python train.py --num_hidden_layers=11 --num_attention_heads=10 --num_key_value_heads=10 --head_dim=32 --rope_theta=10000.0 --attn_scale=0.177 --init_std_o=0.0231 --init_std_up=0.0231 --learning_rate=0.00459 --beta2=0.99 --weight_decay=0.054 --warmup_steps=200 --final_lr_fraction=0.1
Each number is 128 + 24 x the weight over its row's rms, rounded and kept within 0 to 255. Layers, rows and columns count from 0. Numbers have three digits each. The size before them is the row's rms in percent of the matrix's.

# layer 4 MLP gate, 832x320, rms 0.183, rows 625-816, columns 32-63
098:105143117156113112141077141130118108135111118080133098138094115150159077122112111090105119116147
100:172124077112119151140136113108113126120122150150104141113139125178139107107133124124135143134153
101:147178161121095172135100139107150133147114151137146162169147131105140150085145117083092112139117
087:133116138139109144146112125095127086122128115157127112139151201142136083192132105115136145148160
100:136133153150121125137111088097074163122166113108120128153110194107129111164075139108128149144131
104:118118119150146125164106176141098145119113105114117121117127184115170098123158128123136121102155
099:108136148144127144117121151138112129125161097120088122138078187092163116109134074131112154106153
100:154095127123134145126120114116135139132163125151117144121140108112131125112139129125135104159118
100:154135143129136141115180116143087141139130118088132134136173146112158091087126083093147134161121
089:157164120137165105159130110144137154084091137117125142115123143134125105134080108106102097082121
090:105147098139117088116153136148113082151149115156143126123132161136165157114125112126117142087119
101:107101116128136124125102115152139139181120137117121085155128158093106114149123142138122139113109
094:134124109136147089083122108145109123171140124145145105098142133114154138111136082151089114121168
103:135094112114134097128146140128111158116112123105138128152160119163131115106117125110177109137163
098:153170083114140097122097112096131106068144133132141103126142133108144149157131121150135154126085
097:125109133166146142123081166135171145138125148156151135128102130101153150128125143121107137143106
104:101105133114135114116149136169098122143191121154095128154118134122156123152133125113125152117165
090:166118091089140134124158131161112146144111100129150105148135135149127084098144131136076192143124
087:131102126166142103085146104159142114111154142125100138096115149115092151100177115125154142122114
102:139136122136137120091135107097136151145140160117131130103099080114132128116126125141084167113152
089:123122185130135136108104096096117126098144127138102115146124080090158123122128074081119128111094
098:107111130117153132175122116107119063159130168123179146110155096122135124142085117128124126151123
092:126137142107171152093157060138143114092141104123164119151117134142108127128141128124162138107129
106:145120150194120123187132181062137188059125143137094155148110172096137123112171170138143147154121
102:108151095130129134134104147098121166099128113153152097147106085112161130090121182127142138112117
095:137122149161104126142156133127152124154143092093164137147120090097160102099076117137137128136142
094:102153123125159130058111108156136156108123147132099127150148172119116122121105137114168143147169
095:111152109140112144094142093121112115165141174105130111143124130093120119114109119185149114190112
099:106124135100110176107151109100131134131162147119133153131117164126153133114171093130099126105129
098:156141082110141156076113147178101150101120135147120136114092115149148114141117129126117104134124
095:114172195085155144127107114131118121081145131128114159145133141131119103132167098100118135155140
095:110140169096109117142070091163138123128136118127135108137148097144117129114127123137130171122125
104:126121127123070091110111123093139097136139128069117082109106171152143117097126117109132161108085
109:116099126115131100120113137111123148122138211098091117147147130141125155089136159123087119111162
097:120083208125108119123124116101106165088125134136093151117104191151111111150123127168153123119143
096:138127133120134094110082088118124123114091126140131123151145103138145145124130179152121122113148
090:098142105116158127132134147098108159139120110138094142132095125136154110132070084113090139094133
095:071145142121146143130111123114131184130123121150110126169149122170127137148141103137125119147103
096:129152168096124143105134140120146102119118137102081095142120160134118138131157154106098137083139
107:154134118104119102163091098110102138077118154114122099139150146124148111139131102112082134150124
098:151158111129150107110155115115133141170135157084131110139117129055139103108160118150144085091104
091:098159158092092132123104119099143164144157142098125120096116124148120146074196112155121176154164
098:101075137120176149101162161122145128113102140141134122154129089131108124129116129129121159124122
098:137138144098126128153136112154142144146122152065112095133104095127181096121136099106111144093076
100:141152165177124113144131125106145131137129131115110144160075127079106108158105075132156136135082
110:121075095130108110121122140167137129097119151106110156145169102156125173090125110141131100149122
100:123155174112126091132066107143134104148166109112096099129186094112092147127130148104137150111119
103:130074127124142106154128120143103115135102153138151109125090097121143133120097102132142146120169
094:069163128105128115173128135106129140123104111149134107157107171102147126178139144132121110120163
102:153118135137126120152120143124131128087155130125149158107139105131096100123144137101127150120125
101:140091134133166091114112089121110087161119125114101133145123137096101165107146152072114147163098
120:143085147136160110087099087103171153138117138150110119143124094144142130134142147119138111155145
096:106129138115152114093176103130097153127096124121157122096138089128150088156128097113113148084142
104:097143149170132094066105155110168120100152093132123163158157162130101166138101155133145130132118
093:154116125104117135151117149104168122085162127136145075153166122127118140178143128137153122129121
092:083133109124156127086158179131095126138149114140137128084110148155186133089139138111122120140119
097:178150121094139141137156128119172101108136139157158143162115106139151117152134172177152122065109
105:130146122106111108136164115114084090152170153121123125092158149146115164122212149072137110148137
101:156120140127125116153060089138136122155143131117092183115156117148074144139191155105099111146133
102:148134112058124113145151153137168136115141143115128081152128126116123105115212125122146147120147
099:111127145083104113117141117136173132105130161141124147132140074164105095128111086107143096161152
095:145142073123137170129135117119158131094142093129130118125154140131141117123125135102148138099105
098:123130147159081133140100109119103106089160130108139122148151126142129115128150121144087115084092
107:144107127109134121146140128158200129110128132121158140116107143114142104094096113101139116139198
111:137127110124139103164130161115137108128143132131160149140140144137131080120085146138160134114127
105:113137121143125139123145118145144130125117151131108132121084119110120125125127099140162125141120
099:133090137083128126143120125162192104116120119117146144108169160113129130110149123164119084118124
100:104138134140123134132119130121123063090119143137121108179149143098164114115135117139117103131138
105:156148124140117120161121165120145161121132111174087140087135120103156095126118150171086115130189
093:092174107165125118129127126093154109072136135108136171129142135099145109130118161120112105088130
096:130155126179122133093126140106068134111155131112152123152113124135148140161112140112102152116168
090:151118172108148121133136153124139099148121115102160119097117155169120147113113140130163147125140
102:143094122108136120152121166095057121127061128119147134098115177093182113163155124120093150137109
091:132146137133107150127089150150101116122077087077115146137152140087146140078088114118118126131094
097:119142107107115168138132147128110114115109101114186146148127152099122138098149147121155100101148
100:108147110125101156118113109127164111127164108137174111147126147105145140085138109144096113125121
157:112121137136121143140140135112138147148119087125102103123135114132163145134101149097139142144147
102:190141142116142113141148133137128109116164141098133096121115127124160137147158138126160135153154
098:116122116072115112141147096125165111141111126116107124116150109126109108133136112131189140139098
098:140115161106144105115103139151116095124118084110126117168122144125147112138144134091110151077128
095:119146113125128126072132138106141159169109146135121091128168138151154125147121123110100136138166
106:086141131103147125126139117154154115112097129142160094105146094091176157130120135087126130150151
095:137137140131107139105140085173142115127097153131110162092085158140101143151138165156142144150189
098:166134135105167133173152179105102139135171130091081104138131128094121158093147140102211097133140
106:135102125137119185129095131127110162131159132134149136125150112141152125140184111138168122153181
109:125123147124147109169133101144099092145128163101168133148117148136103136124134106123122129094143
101:134099102144121086126143138128146075155141145109147139115200133160129152104111081126146151109087
103:105146146102113086141122150090154071105151162073137139120099106101131141156122137135164134126152
101:114162116105157135106085177091146116134160142149139137152115092175138074153122118101139142131123
091:109097148124118078069139119161114091152105101164092160111171111164158152119136155127149102146165
099:132142119156132121079107140114159104128153135171197142102132152120112118114128122133094095093119
099:136124112169139105118145150102099107102112152084112142090147140140150154172118111083127119082127
106:128122121134124146128135105110087138133110132098123132125136136098114111128178154158141117130116
093:080121116123127127166146116116081173131161129099115097128135103158123115138095110091108091142127
097:128100125121101154118115101121118119141082137178123106124172130106117153093143094139140089134103
102:117134075127135114121154155152136092126123133125140140137139120140098159120173105122114134095117
097:141141107147123148102144111163124131134151125110138144147110113186125102113136117143104148135118
089:136120121161128109139110099120138131134140148163087115173076144139123135086126101105142105122125
097:117146150138143120172158115137151154132087085085135113125128107077138086127151150082129095136120
104:106172137108081096115117186139136161171112128173139129092091143100185175121127126120118136118079
098:122107085103116173158153130207163118105102176124190095153086151123146083155096173154109106087112
099:083132089109104125107142061120091132069135130161122130124130104128125133131122124147146101106145
095:189161119082139135103134089127126148106118109155171132137122145087141166157115168150110165132114
101:167151148083127150142119079141114137126096121148110130154163140135169131096179103137167115111084
098:125105126117097129110145131139125104143139094158131106090098163123151114133095143124146099138097
099:142145151159130190139122115120131149122070173161096112140121113111140083165119119123147133117131
096:130118137125095151116176132130150097137093202151159096108110137150084177142149161126165118129126
112:133158103141100137162123115143132119135139153134133091160113132159146138110147113091109120129126
090:103114130140135068110151122078155119112161125133087137135104150128135098150122136146153114094160
107:143123140137118147146109114095101152164120165091140112162088138162140137082120134101133130101178
096:118149160138133127083118111145168166110149138122139104115103121153088097144091158158151145104149
121:161127101125164140131121129134114107098105160147176149101074107127130132109130121070165118129126
101:105110156088114131097112145140145066096193144139129153132130095152095116106117124116113139195193
097:130116128103172139175140165121098145117114128168140129129143116152142116136115120116081178141148
105:151142078116109146122116164118096140109151120068123148162134139165146089112137144102132116084124
090:150113144129098089150130106112115136141105166111094078129150136107122116112143154154122127124107
098:153113124115131106116116140118125134123118122076124107139138086106149106118145105091090180103144
101:117156161140175120140128124147133099145106116126138150171152116141125130131113127109164156086146
095:128150119137068167139069130108084134151152096148112100117112102125126123130148147101159115116140
106:122159147107167111135127149171151144121137104080081122150138144119134138126111123117143103088113
101:109095099178129104135077085142088118095108126124145145189129114113147139144137132146137132182138
099:142132099113133122143141173093122137144107116140147150169126149172166144113154139127144127138117
109:137165178114146138102107149122118087117114133109074127121138145147107160128127126119089133140174
110:143135122146158161108119133123129163148113121130086138148090125094142096133125140132100118104131
101:145120168122110075119146134117149122113107111123092119118133135134126098092107118105130104133128
093:087128106133097142149150109149158111125114170126116129079135107129159129140143107130129103127142
096:122095108161138153170119152136071138147142137129124109131130088170087173140132124115134142156154
101:127143113132106143134138144116120144148140147126109135121110149134153105118149092137108121119131
104:113121109114130116122169149103145090078103154149148159125120138115137111170127125122153094116131
093:137093135119105137109168112153153109135142135133118096113068160077086164145122114142109094142140
095:126122161148108140174135108116166118101125169137131113167124131133101135141122137080151124154151
105:126141147117102140120176102131156151129103135088107083110196155130130117126148172134107112103095
101:165152146116134066121127139118104113109126107151155112101118084132166113131097144137147164145130
100:158148114129128112117168122120140132142161134101101159123145109130114143106083129145152113064105
099:083092167107168085146136143180116129142146076136133126120144207142107138128113110153077120107135
107:072112110122135138104085189127118157105093058090085120145128126144172144122126130132123138135083
101:154108096115150141095091123123147130143142147063126133104140140130163158133111165091135138109120
094:167124089114125136121157139094097121106142130129139157097081142173152131155164121104143150134148
102:122158080114112091129125155119127148130129149102110095086143107172120113147147159119145080120118
099:156169128100086119134108123104129138076153101127115137126091130176133096155191130120117106116112
095:149206098144119161153143132143105124135097099176111138155122114124132096131146110146102148096108
092:109141136145069123139079094082115128098128095171132130106173117118139138106129127137155111116092
100:169132150112137156146150073158106103094052148135161121142109146194168109136145165131143128096106
100:103141111150111143145134124106127118095135119133168085185147112111123110126122096100149150164164
102:134128120085081141083096113109126124105136139090117112126131118105086123134143123160132127116118
118:097107091138110168125134073116081114129140129088142110171187105136100131132101109118126102107151
091:143171132084140146108135091156122190106100090113151130158085142149131139118134087155156116186135
107:107111162146102116177118147131177090100102142138138089137091147124131155139132108065118167099110
099:069135137116086124166099144133190135142139132122085123126133131154142122099103126075107119155108
106:148151075181114117129134117133141079147138132182176100137138150140094115127110105124127108150129
102:099114152144113105131126093137060116110130137156129092124121097164120144136127161155107142102143
099:116167101183138149111138128080171160092126097134124107147097174110122111158168144092124146146121
089:139109133147125106128149167153167122169133158131107101112105152098120091104170108164130131117086
096:140141121137114140086126138108144101117106148157086087144113084120168140108125130144114103180116
091:118150161125114072130111145123144088139125087138044100162139130111135117133158110104119144085128
098:112160172166134121127113112123087107146151115140172125143122120116171150098135112180144116116116
098:145134139141132092136095162162104129189119093127133144134093129131102156171165146100134082142127
103:120148116114116134144116146132117139112121105163169115136135135129155113119114141156149146088162
098:166160120120114140107165098075149128092159143120078127125141119121141111078128105110164126135059
095:146126102149147118095138085125095138098142131115140137161087162138135104130091187130122116121110
095:159078169102097114113135105135180124148103102119147115101151141115116117117151104129084137123124
093:108124147135129095131103115143117083168166162080101103174129089146148108133095103122130125094123
103:163148123148138105084144141140165152190124109130122091156097154055110156149121115070149176137121
098:110117101121153131089133160090143132166142129119118161148167123129104130082169123099111117098114
100:152143178135133093117182118144174094136129151096103134118113121125120121137097125096124109071124
099:124128104096144140192116127153101134076124123137118116130149108123147115139132134096136110106144
101:086145093151108130122118153138169107091117115123155145128080110123167103125125085139168115133131
095:128154134149133143180134158119131110098137138070087085121128120121181133100079149104146106113094
095:139169081120140123100108111121128153120139142138133070077144096135160163124171116134063128124130
103:140126135118100104125166140109138162114138161093148162159133148105110117209106144137163136166129
105:110113083061104141121121107114100093139086126165110143160134122146112139134112165108108079116106
096:080128166130144142097138119133124118105108146114108117107125133180156148144072132127128118076105
109:129111108115145122112129169200106111146133141121154123085118147086123113151137124114123118110158
099:151116086174124132134163169143103100126105147096138134140129118096154112169158133072117139113126
098:159079113153114147127133131179109093126113131133165065126112184129121096111149136155130093119163
100:147082100147129134139113135122092093131151161142131170159139144106158092121125118149143105129107
102:143120125064134141175109139155109106113150153102098117124131146115144125105165142101123142151129
113:136091102112134131115135106116082109122120160125110106108105102131140099061148150137123113124132
102:153129137177131108106129127114101106118128115145133107117149112116140119117098136100099168113114
093:137121141134087159206069089156133143143146138116151110147115162144104137133138130127118141114085
099:133113096102114160124132112075137133146122097158141104112116132132201137106093115182158136132115
102:149103108138131134168163124119098067119101189186134119139123128114146133115136126146176151138142
102:097096145115172124126132135089105170137116155139157074128101114139140097134176147134111164116150
099:071150139169114104122099135122143130081143153116099138126124189153121117147134134143173127107098
101:155142135110106095143139074126107175115121129144121116106124159098169121124120134121156126131161
099:124115097069138102156091140138119086145091165086122074144113102158127105154159124113096094115119
096:133148105125084117101116134164142152107139094136120126105121095122113151115097149114145133096140
101:134107123097108157098108156127129113081116132129128077090137163121136098133133133148128075184143
105:168143143092134127092160143140125047073093123098113116115147079144099140139124078122127183115095
093:152108158122106148079125072128112128136088128114131138127111153130142108166170149133167119148105
102:111140111135148133097097116127160082134107114132108112136139124110139123125119146115097146113135
100:096092142083118155121122141147122157143114128111139132133131123143137119101121161141136151145132